python train.py --activation="gelu" --init_std_o=0.00318 --lr_mult_o=0.991 --train_tokens=614500000 --dataset="wikipedia_en"
Each number is 200 + 30 x the weight over its row's rms, rounded and kept within 0 to 999. Layers, rows and columns count from 0. The size before them is the row's rms in percent of the matrix's.

# q: layer 8 attention query, 384x384, rms 0.0485, rows 345-383, columns 320-383
# k: layer 8 attention key, 384x384, rms 0.0484, rows 345-383, columns 320-383
# v: layer 8 attention value, 384x384, rms 0.0389, rows 320-333, columns 320-383
# o: layer 8 attention output (transposed), 384x384, rms 0.0345, rows 320-332, columns 320-383
q345,121,201,198,184,175,259,207,174,140,180,176,207,211,198,225,195,164,209,171,195,218,206,247,236,239,208,192,160,201,200,200,224,185,213,208,231,147,223,236,172,170,174,150,277,137,240,192,226,140,182,205,130,211,236,264,202,168,215,205,195,196,211,199,193,216
k345,121,201,222,207,214,220,216,200,174,203,157,195,222,146,233,194,227,190,211,196,218,217,210,164,189,168,191,175,171,174,254,228,167,206,233,193,179,216,174,220,150,150,141,222,179,237,183,294,208,193,228,128,158,230,220,222,164,208,175,209,239,202,220,190,186
q346,110,216,188,193,238,243,184,158,139,186,224,187,212,170,223,211,194,190,213,179,149,224,181,188,215,242,211,170,151,182,193,241,271,163,182,234,169,216,209,171,203,184,200,201,224,159,220,196,202,238,218,248,194,127,205,219,215,171,195,186,234,241,178,184,190
k346,104,217,169,177,214,148,138,205,208,246,215,229,218,191,196,230,164,230,223,181,217,241,205,227,183,220,210,154,172,203,186,244,229,176,157,195,224,275,217,173,170,203,148,187,245,195,206,215,179,210,190,165,218,206,200,225,168,193,183,178,205,242,169,260,222
q347,111,228,242,208,173,185,205,206,168,216,279,222,188,193,196,118,237,186,269,167,180,197,230,206,211,209,217,224,186,173,179,241,228,215,256,194,197,202,237,190,226,159,213,244,165,206,193,232,215,246,189,208,170,208,200,255,194,178,154,240,203,218,176,212,152
k347,103,223,221,211,202,195,175,177,206,231,234,219,204,201,198,115,247,199,216,215,198,222,211,224,256,247,160,216,200,178,175,161,252,220,221,201,230,201,214,180,185,196,202,180,190,211,185,170,223,228,238,182,195,212,147,286,185,211,189,197,225,230,175,236,134
q348,116,164,179,171,195,181,201,215,161,170,223,206,214,195,199,223,196,234,236,219,134,187,146,202,183,246,198,227,214,184,158,162,217,224,236,206,179,182,206,200,214,189,217,231,225,240,210,243,242,222,170,188,223,180,219,242,195,173,203,175,186,195,211,207,171
k348,107,191,150,189,211,160,171,180,210,242,188,237,217,199,178,218,122,210,218,160,187,191,196,227,209,217,239,200,257,241,205,238,181,214,256,175,167,227,152,200,210,224,210,163,231,194,218,197,256,232,197,185,244,179,216,196,185,222,219,192,218,146,164,221,217
q349,117,205,226,173,166,206,152,196,229,222,225,165,172,221,166,157,206,199,198,205,231,182,154,210,156,226,247,219,142,202,164,195,256,169,175,246,230,196,186,161,258,209,176,211,161,266,222,191,211,173,166,201,168,216,140,216,169,192,166,212,240,200,153,220,180
k349,107,196,231,193,207,153,136,196,161,268,241,144,235,188,177,199,164,202,211,193,165,187,209,206,233,216,232,215,196,200,224,209,218,177,198,227,235,181,190,204,256,159,167,155,194,247,189,160,207,183,184,179,114,167,164,254,252,230,171,235,174,207,175,172,171
q350,120,213,222,169,193,170,181,194,253,193,171,232,183,255,177,191,188,173,208,231,236,216,138,215,187,180,229,172,224,200,239,232,164,181,213,227,231,219,259,239,184,231,181,194,252,191,143,200,150,153,219,210,213,195,187,195,198,196,221,178,175,212,240,267,184
k350,114,220,250,213,218,210,186,198,211,151,170,189,234,249,179,216,218,154,243,211,178,210,197,211,234,211,183,226,208,229,260,168,172,193,237,152,214,243,247,224,243,152,208,201,237,153,120,195,210,231,196,234,234,178,172,162,202,167,194,173,211,231,276,231,188
q351,115,183,215,220,200,229,202,183,201,207,195,253,234,217,169,207,282,135,222,224,179,192,291,226,209,242,237,174,220,205,172,190,170,198,239,238,224,177,130,205,215,243,219,200,227,184,180,159,242,182,231,185,177,246,210,195,126,188,236,172,165,125,199,227,207
k351,127,183,213,270,197,186,177,186,148,196,232,204,252,203,165,231,231,135,177,224,232,250,223,224,205,202,240,222,206,210,233,245,197,183,215,200,248,193,149,169,215,215,213,252,211,198,217,185,288,203,213,200,181,236,206,216,183,201,197,167,207,128,157,204,197
q352,112,186,189,217,203,203,224,168,212,185,196,224,235,234,167,208,222,201,186,263,197,204,205,182,205,206,222,173,199,246,196,214,223,203,209,201,149,213,172,149,172,278,215,187,253,207,188,177,231,169,186,170,203,197,211,197,220,219,268,148,220,185,205,191,223
k352,124,210,218,209,201,170,183,201,214,179,244,211,218,220,164,225,195,143,209,221,177,172,163,166,234,198,234,207,193,178,244,250,227,180,219,171,177,202,153,162,225,215,186,194,197,239,187,233,268,233,199,195,242,200,161,182,220,164,210,171,233,177,153,223,202
q353,114,235,209,223,259,213,196,179,190,200,198,220,215,243,225,189,228,174,205,188,206,194,220,228,176,181,207,192,184,191,225,172,145,200,139,230,214,210,183,161,191,215,174,233,219,166,251,186,151,157,165,167,229,184,237,190,200,190,168,215,221,181,190,163,192
k353,119,231,194,234,259,179,199,193,208,213,211,211,230,203,212,159,206,197,212,167,228,182,245,208,219,199,205,202,180,218,245,252,223,240,170,218,219,179,182,170,198,191,189,241,208,156,255,172,176,168,159,153,243,184,212,257,218,143,168,229,198,189,169,206,181
q354,104,172,282,184,187,196,199,229,185,167,215,224,193,174,197,196,185,207,221,231,184,177,267,158,195,241,178,226,164,153,180,188,125,271,164,220,240,172,196,177,193,194,167,191,219,203,220,193,155,199,181,247,216,195,224,214,181,229,195,201,186,194,204,277,201
k354,115,226,187,168,160,206,188,204,193,202,224,198,208,175,207,169,200,153,248,174,213,184,221,187,236,293,195,219,190,162,174,203,148,291,206,174,244,115,189,193,197,228,213,206,210,211,207,234,167,213,221,233,200,186,219,285,231,199,185,206,186,198,219,251,191
q355,112,238,224,142,146,188,225,198,245,176,222,230,192,190,227,183,162,193,168,196,207,179,186,247,246,175,208,225,192,230,212,220,196,150,244,159,158,204,239,221,162,206,210,240,226,248,135,209,193,206,168,190,238,213,170,257,198,245,210,187,229,194,141,139,138
k355,128,215,223,178,141,186,232,199,164,211,186,238,178,169,204,208,213,158,161,207,157,232,160,242,201,207,243,186,173,226,247,166,188,178,184,188,179,227,196,197,157,168,292,240,188,214,169,168,228,244,214,191,244,259,173,240,176,172,190,191,220,184,194,172,186
q356,113,182,144,171,162,187,161,153,207,228,168,134,200,230,195,221,209,182,179,225,179,250,210,192,208,147,216,228,208,257,218,205,237,207,277,241,189,177,180,186,253,174,266,203,155,157,241,179,183,171,215,227,217,146,219,200,140,219,232,148,181,216,201,208,206
k356,115,145,185,212,150,201,153,225,240,192,158,198,190,225,246,240,244,200,183,196,159,199,264,194,197,181,205,220,213,247,243,199,200,125,263,202,229,188,162,201,245,195,286,209,138,226,229,212,210,180,182,183,201,168,199,158,188,213,182,172,210,201,189,249,227
q357,113,181,248,206,169,187,181,224,238,208,242,115,149,185,206,191,187,147,204,149,134,204,180,243,177,222,225,217,220,170,166,155,184,218,172,232,246,183,235,174,198,170,190,191,230,219,170,171,238,194,192,170,235,256,171,160,140,200,260,219,211,210,246,166,225
k357,117,270,213,213,216,235,187,152,208,204,226,185,175,228,215,221,227,186,216,215,137,205,219,155,205,229,154,201,180,162,184,185,238,260,164,152,251,191,192,162,216,188,224,170,244,192,132,150,202,186,221,195,226,227,206,203,198,147,212,231,205,136,228,226,211
q358,126,211,198,256,144,202,167,229,205,179,238,174,182,145,199,194,206,190,228,188,214,208,182,200,243,225,240,157,227,173,198,149,208,181,185,185,222,147,257,173,197,212,202,244,220,226,216,232,192,261,233,239,194,173,273,210,174,202,227,226,227,297,180,197,198
k358,123,174,218,219,187,189,188,178,206,185,204,156,163,158,203,201,244,192,140,184,222,236,168,235,192,208,181,168,197,174,151,166,126,225,186,205,164,177,218,194,163,204,176,207,162,193,206,211,167,196,187,197,186,210,229,287,201,257,197,143,179,208,173,263,253
q359,116,206,188,164,250,250,178,191,99,180,185,233,253,253,155,214,237,221,176,143,171,190,206,205,163,145,123,188,228,152,235,155,209,223,189,203,268,190,179,177,192,156,167,203,222,190,236,184,160,185,189,192,221,200,185,242,173,183,159,237,233,179,247,212,231
k359,121,214,191,192,179,209,207,220,222,205,188,233,236,245,174,221,181,191,201,210,226,197,203,187,199,158,152,192,231,218,218,190,184,195,196,152,227,170,218,196,178,225,170,220,227,190,225,178,176,199,207,149,208,244,197,230,132,171,191,215,217,275,271,185,175
q360,122,242,204,201,180,171,208,252,245,144,168,185,154,170,186,194,208,218,171,213,251,190,177,202,185,142,173,202,187,188,198,158,178,191,219,175,197,196,211,268,218,196,226,114,212,176,235,220,214,218,205,211,213,152,145,194,252,209,209,246,241,195,191,182,173
k360,129,248,203,199,173,199,183,206,206,196,148,193,191,235,198,181,202,239,176,191,232,191,151,178,209,149,140,147,173,206,203,206,189,181,181,220,185,171,239,254,174,200,235,182,251,149,236,240,198,223,210,172,228,212,189,146,193,219,195,228,227,188,204,111,182
q361,118,209,234,192,180,214,209,229,210,197,126,180,217,202,169,246,219,265,181,228,234,218,138,224,203,182,205,159,231,211,177,159,158,208,196,214,187,206,213,215,206,199,97,203,222,180,199,170,177,179,233,204,218,209,182,198,122,167,200,183,257,204,248,223,239
k361,120,250,155,192,196,218,241,150,200,192,190,181,175,218,219,255,229,304,170,194,250,195,179,222,209,178,250,175,218,200,171,190,170,174,177,205,253,196,179,167,188,204,161,200,218,223,148,219,145,194,184,175,195,157,158,214,156,205,200,192,234,190,224,191,170
q362,108,247,240,218,242,183,243,139,186,230,184,179,211,188,257,238,244,230,172,148,215,165,213,189,178,175,170,180,154,155,176,211,179,198,171,174,239,222,180,227,163,212,191,201,184,155,168,191,204,174,186,212,195,252,202,220,222,224,186,240,157,190,121,177,228
k362,127,208,228,226,211,181,219,212,171,146,196,186,202,169,173,209,255,145,200,218,196,193,236,159,186,222,199,188,170,188,229,229,209,211,186,213,229,211,208,233,174,222,219,214,162,193,226,170,160,196,210,201,160,253,207,262,223,177,203,245,227,200,196,190,179
q363,109,185,228,225,131,220,229,228,171,176,213,217,203,196,209,182,204,178,189,230,163,207,210,226,175,230,155,240,236,273,211,179,246,217,182,211,205,186,182,152,181,241,207,202,193,199,221,209,225,240,243,160,243,197,153,190,201,213,203,183,234,211,174,166,145
k363,116,174,198,180,181,215,197,217,172,211,184,227,208,208,221,189,203,196,188,192,182,181,205,203,198,254,194,246,240,227,198,185,213,213,225,190,199,190,187,142,207,236,171,171,147,182,172,230,176,186,275,157,246,209,161,184,241,181,231,184,224,186,173,227,144
q364,116,144,242,153,162,164,196,118,211,167,150,214,242,206,214,156,198,206,191,204,214,211,197,205,150,172,229,203,173,177,240,171,201,178,155,260,211,196,153,206,197,211,163,186,214,196,186,179,203,161,201,222,182,198,161,210,205,199,210,246,202,178,182,184,147
k364,118,178,221,193,215,168,249,157,154,192,233,176,170,225,177,189,192,155,197,234,191,207,247,267,224,252,258,181,172,192,225,207,206,180,221,203,207,210,202,239,192,251,171,192,203,195,234,191,214,208,173,200,172,194,149,201,207,184,208,228,230,189,132,184,187
q365,114,173,235,210,204,184,197,169,208,250,209,188,217,230,207,161,279,204,189,234,220,213,206,156,191,233,124,192,173,170,179,127,133,205,143,179,170,208,158,186,213,190,201,215,147,212,255,188,201,255,216,199,146,201,223,204,177,177,176,195,189,179,195,227,209
k365,117,195,159,196,214,185,144,200,180,254,222,217,187,218,221,204,205,215,203,200,207,214,191,248,218,210,131,209,224,198,148,160,185,180,178,182,198,195,181,169,158,186,166,183,137,233,268,187,142,283,207,191,150,159,200,226,158,215,174,222,184,143,223,180,219
q366,107,193,196,220,148,207,208,178,189,276,183,211,237,166,231,195,197,196,250,289,161,148,213,145,155,154,173,196,189,215,155,203,216,245,256,215,199,187,219,167,180,193,223,170,205,191,218,202,225,195,211,178,178,208,184,226,170,213,231,229,176,190,188,200,163
k366,113,263,156,233,210,279,195,171,231,244,207,231,235,145,178,218,246,166,162,260,188,136,163,171,207,169,172,182,181,210,189,250,224,201,281,153,176,154,211,168,213,210,237,158,186,174,212,178,213,210,223,230,150,178,218,189,250,199,202,220,244,213,163,230,191
q367,100,207,191,245,216,200,191,255,185,158,185,215,191,176,189,191,194,181,171,175,175,234,204,221,189,235,204,200,255,250,250,250,161,233,236,213,169,148,191,178,188,196,174,204,220,158,222,171,239,206,166,247,200,190,207,180,163,217,224,229,246,152,233,251,174
k367,113,208,207,326,209,248,210,231,218,167,208,176,226,227,203,203,267,219,186,191,240,284,245,206,185,224,215,223,233,265,194,235,147,213,231,154,193,167,180,199,227,233,186,192,248,153,218,208,224,142,229,232,192,201,154,217,196,206,215,219,226,187,181,234,178
q368,119,210,221,160,211,196,169,229,166,195,253,161,216,192,205,222,177,178,158,218,187,236,249,227,216,180,198,187,198,189,237,235,176,206,179,178,230,232,198,198,223,199,249,179,181,266,255,241,131,249,214,156,206,187,236,179,188,188,147,157,200,209,180,198,238
k368,120,203,215,139,180,139,198,273,191,206,215,197,216,172,240,244,183,158,146,214,209,241,173,155,150,175,196,227,128,181,215,188,171,225,190,207,197,234,212,208,222,215,229,225,176,246,170,234,189,211,229,167,213,183,261,154,158,161,180,225,188,171,229,201,205
q369,134,296,249,196,206,196,262,175,160,209,201,192,236,179,228,225,187,185,129,207,146,212,165,213,181,190,175,223,182,210,116,194,205,212,223,145,194,175,157,191,194,126,224,225,229,178,210,156,167,181,219,243,166,188,212,241,178,152,216,167,227,186,172,218,263
k369,107,203,254,203,168,227,275,191,198,207,214,175,206,191,195,218,179,139,152,186,160,200,170,187,181,192,211,229,213,202,176,166,241,187,173,231,244,177,202,114,219,171,233,298,223,195,245,143,172,166,153,245,175,208,192,191,217,173,182,240,207,225,214,229,197
q370,108,160,229,208,142,230,174,201,160,143,212,146,182,207,202,226,173,178,135,182,185,204,177,170,183,188,160,204,201,183,204,213,195,184,222,217,229,121,165,182,206,256,254,211,178,182,274,151,158,249,201,236,202,227,199,222,191,198,186,197,225,215,167,234,184
k370,119,168,222,203,139,196,195,197,191,186,190,184,163,155,232,203,181,189,171,222,149,216,233,200,170,183,175,228,210,209,192,188,220,174,197,176,230,192,199,203,197,247,205,192,176,178,189,202,186,199,215,198,182,151,233,214,214,197,187,176,187,194,203,191,205
q371,112,116,185,220,156,177,230,164,165,256,205,227,124,236,259,189,157,172,179,188,166,174,166,192,175,200,176,179,247,218,237,219,243,172,234,214,168,172,190,174,220,207,261,198,196,201,252,200,171,201,164,206,193,177,157,209,198,188,188,171,200,166,181,236,257
k371,119,145,232,164,175,174,171,182,172,278,225,186,157,197,192,164,126,178,184,161,110,152,141,222,209,176,164,229,208,190,231,202,201,202,237,234,209,208,189,233,185,208,185,240,186,189,178,260,216,152,169,216,199,176,174,226,189,196,200,166,215,162,196,247,199
q372,106,181,211,188,177,288,218,222,179,162,166,211,121,191,191,183,221,218,232,181,188,176,180,178,209,206,196,187,233,198,241,233,228,212,210,183,231,202,184,186,201,192,213,217,202,132,182,196,227,204,170,261,137,181,226,177,200,191,138,211,177,218,209,174,142
k372,114,127,225,197,145,249,148,258,179,192,142,259,218,240,160,210,226,214,248,176,209,180,195,222,229,156,199,233,225,191,181,166,115,207,173,195,180,211,164,146,152,222,196,213,227,177,149,238,232,237,213,232,186,196,251,177,194,200,176,192,240,184,214,200,142
q373,116,157,221,201,234,178,227,234,227,170,147,176,153,218,196,227,139,189,185,165,188,197,200,235,157,142,172,193,215,176,227,234,154,160,199,150,235,175,212,208,223,168,211,146,196,209,218,187,161,156,215,156,153,175,251,152,209,230,205,241,187,216,253,185,232
k373,114,210,182,213,185,209,228,178,202,150,149,222,150,236,166,246,193,192,231,196,138,167,203,188,146,163,158,205,170,167,245,228,217,225,209,200,181,192,132,177,217,225,203,242,239,188,155,238,193,167,194,185,179,222,275,169,149,197,214,177,210,195,202,226,191
q374,109,198,191,163,208,186,181,208,135,195,248,217,233,165,209,254,185,266,174,230,208,192,174,222,149,197,220,169,221,221,200,227,191,221,223,149,174,174,246,175,169,231,180,243,211,174,247,183,251,211,94,206,180,200,209,163,213,270,206,198,144,223,207,249,233
k374,118,225,248,216,201,223,172,190,163,267,200,191,213,171,181,235,202,197,199,243,196,238,202,180,177,208,214,180,224,190,211,214,183,164,217,190,188,199,220,188,198,241,218,232,197,178,216,190,274,180,160,227,197,180,221,220,211,212,172,185,163,204,185,232,261
q375,106,226,144,173,201,170,199,173,195,213,169,182,261,204,233,250,170,245,170,216,235,168,186,175,189,161,160,159,182,169,177,232,264,232,210,181,216,180,204,166,157,135,190,185,187,146,132,245,176,212,231,239,198,179,203,195,139,198,269,192,184,176,195,233,199
k375,104,245,162,182,169,198,220,200,195,215,206,187,235,219,242,231,197,249,186,233,210,201,224,164,210,216,181,208,171,204,168,204,194,196,226,164,211,191,198,192,178,205,192,228,175,171,201,241,211,232,197,224,153,223,198,155,163,210,212,172,197,202,254,220,252
q376,117,186,166,161,182,187,209,184,128,263,141,181,255,193,192,239,226,182,233,271,230,197,175,187,177,194,221,145,205,200,128,203,287,162,239,230,234,209,166,159,219,167,172,271,199,198,141,189,234,167,229,179,225,208,234,171,213,215,217,201,205,216,202,246,212
k376,115,152,222,179,199,198,183,221,177,278,190,188,255,168,261,209,199,157,203,236,222,219,208,203,177,182,262,188,206,165,135,210,174,181,243,215,240,235,221,168,216,187,201,213,147,282,226,186,219,165,208,204,209,191,226,217,206,171,217,171,198,152,129,242,214
q377,113,163,158,205,251,193,231,171,233,184,222,211,155,194,190,214,176,265,253,174,198,239,226,162,211,199,242,159,199,168,210,225,175,194,189,194,140,200,226,201,169,137,192,271,204,186,191,250,182,190,178,157,208,246,224,204,180,238,172,189,218,233,191,204,184
k377,118,165,161,231,238,188,215,192,198,212,148,232,235,199,246,156,193,232,224,220,194,233,217,132,185,154,190,172,198,242,270,227,185,140,189,230,175,242,242,185,209,201,192,215,225,182,160,220,181,160,191,153,244,284,198,181,172,232,194,220,199,210,274,193,199
q378,112,238,208,194,227,208,171,207,224,252,184,262,233,163,210,174,246,168,206,166,193,215,144,202,195,254,189,181,202,219,185,194,180,284,197,182,246,169,144,209,177,202,218,178,208,177,244,164,157,193,168,210,199,195,202,215,225,175,168,163,215,213,193,173,185
k378,109,218,188,209,188,203,198,224,215,202,202,229,203,175,228,201,215,166,149,163,182,173,158,194,201,215,230,224,212,186,214,200,165,209,204,245,196,202,181,206,209,227,234,217,269,204,176,213,149,188,201,222,224,225,165,211,228,198,187,199,205,196,191,163,183
q379,112,193,212,175,234,231,206,181,199,213,177,216,163,201,174,249,221,215,161,235,156,219,241,174,169,226,203,213,231,169,199,199,194,235,252,230,199,155,220,215,207,210,186,203,260,215,244,166,183,133,269,211,202,169,198,176,244,211,228,202,188,245,250,168,207
k379,111,235,223,144,190,174,187,133,249,237,187,239,168,200,203,227,213,170,171,223,195,184,210,235,182,221,245,180,178,139,171,215,213,188,192,195,206,167,223,230,185,176,190,206,257,225,197,177,186,190,238,212,223,157,210,217,206,173,237,224,184,241,197,193,168
q380,111,209,235,173,191,186,208,192,130,251,207,204,220,229,180,173,197,186,191,225,178,178,234,186,188,213,185,249,245,205,203,220,201,223,269,148,189,214,191,138,280,187,218,213,214,137,227,194,194,213,180,260,216,161,198,254,170,194,215,131,158,247,177,191,215
k380,112,241,214,169,175,156,205,183,198,296,246,220,189,232,148,215,166,199,215,187,145,227,237,263,230,186,168,193,216,198,210,204,161,168,260,168,188,240,174,189,217,218,247,202,200,210,207,182,171,228,229,160,218,170,149,210,164,210,209,180,229,209,172,247,194
q381,107,158,210,209,127,271,156,240,225,223,146,186,201,180,216,246,170,185,213,238,177,139,180,172,199,148,208,219,242,225,254,201,174,227,232,238,196,186,237,171,224,227,159,202,203,216,149,228,183,249,215,208,185,195,255,204,156,219,213,204,211,199,200,181,181
k381,107,209,238,196,179,275,189,228,251,150,145,214,205,168,220,220,223,219,191,223,207,181,148,191,184,184,172,244,185,225,198,196,168,212,234,164,138,235,219,165,237,232,183,213,183,217,143,206,181,235,194,183,196,189,251,162,222,186,180,220,178,213,214,226,141
q382,104,172,226,229,187,215,191,173,254,191,183,207,151,215,178,204,222,180,204,260,194,221,240,185,223,190,194,176,170,215,221,164,103,197,170,179,148,204,183,257,178,199,211,235,206,186,223,185,185,187,236,230,188,265,232,165,182,228,197,220,228,170,222,192,254
k382,109,235,209,192,149,198,205,168,246,190,252,215,189,220,174,218,203,177,194,199,226,210,168,199,216,250,195,179,230,163,190,201,157,188,159,183,163,180,188,216,225,222,207,241,200,209,213,213,179,191,155,170,165,187,252,190,234,188,224,218,186,174,175,225,249
q383,112,159,242,198,249,251,133,193,143,213,204,254,193,159,233,231,223,170,252,184,217,258,196,193,203,160,179,168,252,179,230,232,217,197,207,192,230,179,200,217,190,212,177,232,188,186,232,244,241,198,155,136,205,196,222,192,236,239,215,169,195,248,196,193,193
k383,126,138,264,225,256,275,153,192,198,234,164,228,171,144,226,218,211,199,257,165,245,211,225,175,194,243,211,196,249,196,241,200,202,182,235,183,169,253,195,183,193,217,164,226,160,248,203,256,224,174,197,201,240,262,190,206,206,179,201,180,226,201,200,239,174
v320,115,213,180,189,214,186,192,163,248,195,198,142,272,213,247,188,188,195,242,189,194,208,229,187,218,214,184,174,270,217,188,143,179,176,204,198,186,156,213,244,168,211,232,199,228,180,179,165,199,206,166,204,208,224,207,227,227,190,214,220,196,233,136,144,183
o320,133,186,160,193,219,192,228,186,216,248,148,280,238,158,192,166,200,211,222,223,183,159,226,176,166,166,184,208,184,179,196,158,216,220,245,179,192,192,117,170,194,216,189,184,249,208,197,141,214,148,147,157,155,204,218,182,234,177,168,196,141,219,191,250,239
v321,107,176,170,252,215,197,214,211,182,266,225,224,224,249,208,183,248,215,178,166,227,206,176,159,218,214,187,203,187,184,193,228,187,172,170,218,177,181,189,162,213,195,241,241,198,189,186,177,197,192,178,206,160,240,202,183,141,212,203,199,220,243,196,171,211
o321,128,182,155,230,220,206,190,228,227,210,156,206,157,149,188,262,211,199,198,168,205,198,194,185,217,246,229,228,241,233,193,245,218,246,180,242,234,181,219,170,201,230,132,205,176,190,212,216,218,197,235,158,184,209,209,181,151,201,164,154,222,217,195,205,157
v322,119,183,221,169,249,268,214,204,199,203,193,152,167,206,235,200,210,174,216,177,164,188,176,170,225,148,160,183,227,208,230,165,181,267,208,220,227,216,152,216,130,221,189,179,200,218,202,191,211,195,152,207,226,204,194,209,199,246,151,249,202,217,204,185,196
o322,122,214,193,131,202,164,221,169,173,198,191,186,190,202,237,173,174,200,222,186,205,214,162,204,193,184,166,207,167,199,237,162,190,176,209,183,193,236,161,224,173,227,159,236,247,192,238,195,131,155,197,222,217,180,260,226,174,201,218,199,234,194,188,160,256
v323,118,175,205,200,187,184,230,211,179,190,156,217,172,200,197,132,208,173,239,233,180,134,166,217,208,174,240,221,241,236,203,234,226,201,241,199,204,175,231,202,197,177,186,212,203,195,216,237,229,226,180,195,211,209,219,239,227,220,146,182,194,173,237,248,195
o323,127,223,217,227,176,253,122,207,256,193,204,178,161,203,229,176,177,191,176,194,229,248,180,232,163,225,217,214,165,181,206,191,171,189,193,188,193,181,179,209,200,167,188,220,208,249,255,188,217,203,225,147,203,261,150,239,217,224,160,170,194,226,209,206,173
v324,113,224,174,198,248,208,189,136,168,202,173,233,218,195,244,186,137,166,194,203,236,220,203,210,183,209,206,209,219,212,170,224,184,190,233,210,180,181,207,213,223,144,203,149,159,187,200,170,248,205,245,215,228,180,199,222,227,222,177,203,183,172,204,226,190
o324,127,161,149,199,218,176,204,209,198,195,232,176,222,212,238,180,161,178,224,196,220,206,174,171,168,209,203,202,176,190,221,172,204,204,200,212,198,194,219,154,211,137,206,208,227,184,209,255,214,227,189,168,178,172,178,171,210,186,240,243,181,185,179,212,208
v325,117,178,194,216,193,226,193,225,179,162,189,156,224,228,215,191,184,212,143,210,225,223,188,181,206,196,203,216,213,218,176,168,167,158,259,171,188,253,155,109,189,168,245,187,258,274,179,219,197,194,200,224,205,187,220,168,189,157,185,220,205,240,232,210,142
o325,117,209,199,233,194,223,229,215,168,184,155,244,224,218,98,236,174,249,201,205,171,180,182,204,216,230,180,183,217,223,123,163,208,185,205,175,182,247,210,258,201,223,178,192,256,216,237,180,168,149,220,205,242,195,216,219,200,203,181,235,249,191,172,233,222
v326,125,186,215,193,227,194,205,209,263,194,182,208,209,187,213,221,189,156,226,182,212,186,170,181,226,280,164,214,211,254,188,225,189,187,212,154,117,220,167,172,165,173,193,175,228,209,217,191,198,164,192,186,174,145,170,265,202,177,229,193,203,133,233,111,213
o326,122,185,160,138,244,202,197,210,168,200,176,205,213,223,229,213,143,148,230,223,184,202,234,206,302,180,212,229,233,196,218,186,231,220,179,184,197,215,228,189,171,219,247,209,247,177,197,244,216,154,268,172,230,183,199,194,216,158,213,237,231,170,219,219,247
v327,109,156,265,216,243,215,212,176,160,179,220,236,157,249,183,218,202,213,197,213,168,168,169,158,196,202,195,152,210,194,245,197,198,176,226,298,198,208,204,262,205,230,243,191,181,203,151,181,186,192,229,239,200,247,232,176,213,233,181,186,183,229,243,196,225
o327,123,163,232,186,196,244,163,219,193,142,213,244,236,232,142,256,223,193,216,231,167,246,207,183,160,154,212,220,185,204,200,236,227,163,210,208,212,247,192,185,227,212,211,213,177,295,173,195,215,179,147,264,147,214,201,180,205,193,182,180,173,215,241,228,217
v328,110,177,237,180,209,154,193,196,195,219,207,243,171,251,232,219,157,244,231,222,203,246,201,171,236,213,207,197,209,179,228,184,171,195,167,187,228,231,213,154,242,187,161,234,189,138,212,192,175,187,209,204,161,169,134,192,159,119,220,167,188,180,218,219,187
o328,115,187,161,208,191,188,207,227,226,211,189,271,203,206,229,189,149,164,170,232,230,174,222,214,191,174,137,170,204,236,215,235,198,204,234,215,151,266,190,187,196,232,191,204,201,169,164,152,219,150,280,199,196,179,231,168,228,250,199,154,184,211,201,198,205
v329,113,175,218,204,263,240,207,214,231,240,173,173,177,222,150,239,162,237,214,147,213,164,228,168,225,170,141,254,187,238,175,177,183,178,178,174,215,225,164,224,191,160,214,280,176,213,185,225,176,231,202,194,241,177,202,210,167,193,179,219,204,172,184,214,181
o329,120,188,214,194,204,168,195,167,192,213,185,164,240,233,265,217,212,218,196,136,234,245,196,204,206,276,263,209,203,209,250,240,240,203,255,172,226,238,236,197,202,201,214,206,184,161,156,194,177,231,209,210,232,207,171,161,179,237,252,226,198,187,141,226,185
v330,117,191,249,187,194,227,187,193,192,198,165,202,193,200,185,175,186,206,238,221,231,188,205,156,210,159,236,236,170,158,198,156,148,162,194,200,231,246,153,189,237,205,206,172,169,180,210,180,183,204,266,180,289,182,161,209,187,227,169,217,179,181,212,183,202
o330,128,243,246,234,194,159,278,177,210,197,164,212,252,254,183,216,171,185,203,160,209,214,165,206,182,248,187,169,206,193,181,176,191,190,213,192,210,155,222,179,242,221,233,200,135,206,197,184,203,189,188,201,204,235,231,241,240,178,180,172,224,214,207,226,225
v331,113,183,170,218,196,184,148,197,134,231,214,202,200,205,229,218,186,219,195,218,192,187,210,223,166,224,221,210,169,250,185,226,199,190,229,234,238,222,196,262,198,280,175,229,151,121,187,214,211,185,219,232,189,137,234,206,184,210,169,231,216,189,176,213,161
o331,122,172,162,155,226,182,169,183,238,205,183,207,235,188,241,188,192,174,196,177,254,201,196,156,247,208,216,196,205,223,228,154,226,229,175,161,192,201,180,205,140,202,139,252,215,214,189,201,214,216,198,221,219,260,238,218,226,175,142,197,149,153,189,204,231
v332,110,179,171,161,197,201,246,244,177,145,258,208,226,211,230,220,234,193,192,191,170,231,181,196,224,203,199,194,133,199,210,181,158,192,192,182,159,217,129,226,163,212,181,189,154,195,154,196,206,171,214,224,204,178,206,197,199,153,162,198,243,184,168,218,179
o332,122,201,216,194,256,153,232,185,219,173,213,159,200,209,208,147,180,240,219,173,213,196,202,206,186,215,234,232,157,204,229,143,155,182,193,263,188,176,188,212,257,203,206,257,215,190,160,208,180,193,139,208,182,205,218,243,169,156,213,194,235,192,183,235,188
v333,116,171,217,210,202,223,198,202,180,178,179,186,203,175,196,219,201,142,214,179,224,206,222,213,164,216,181,168,226,197,223,203,224,166,161,200,208,182,219,227,181,176,251,183,247,285,144,176,236,188,198,169,227,149,223,240,249,241,203,215,158,159,209,177,234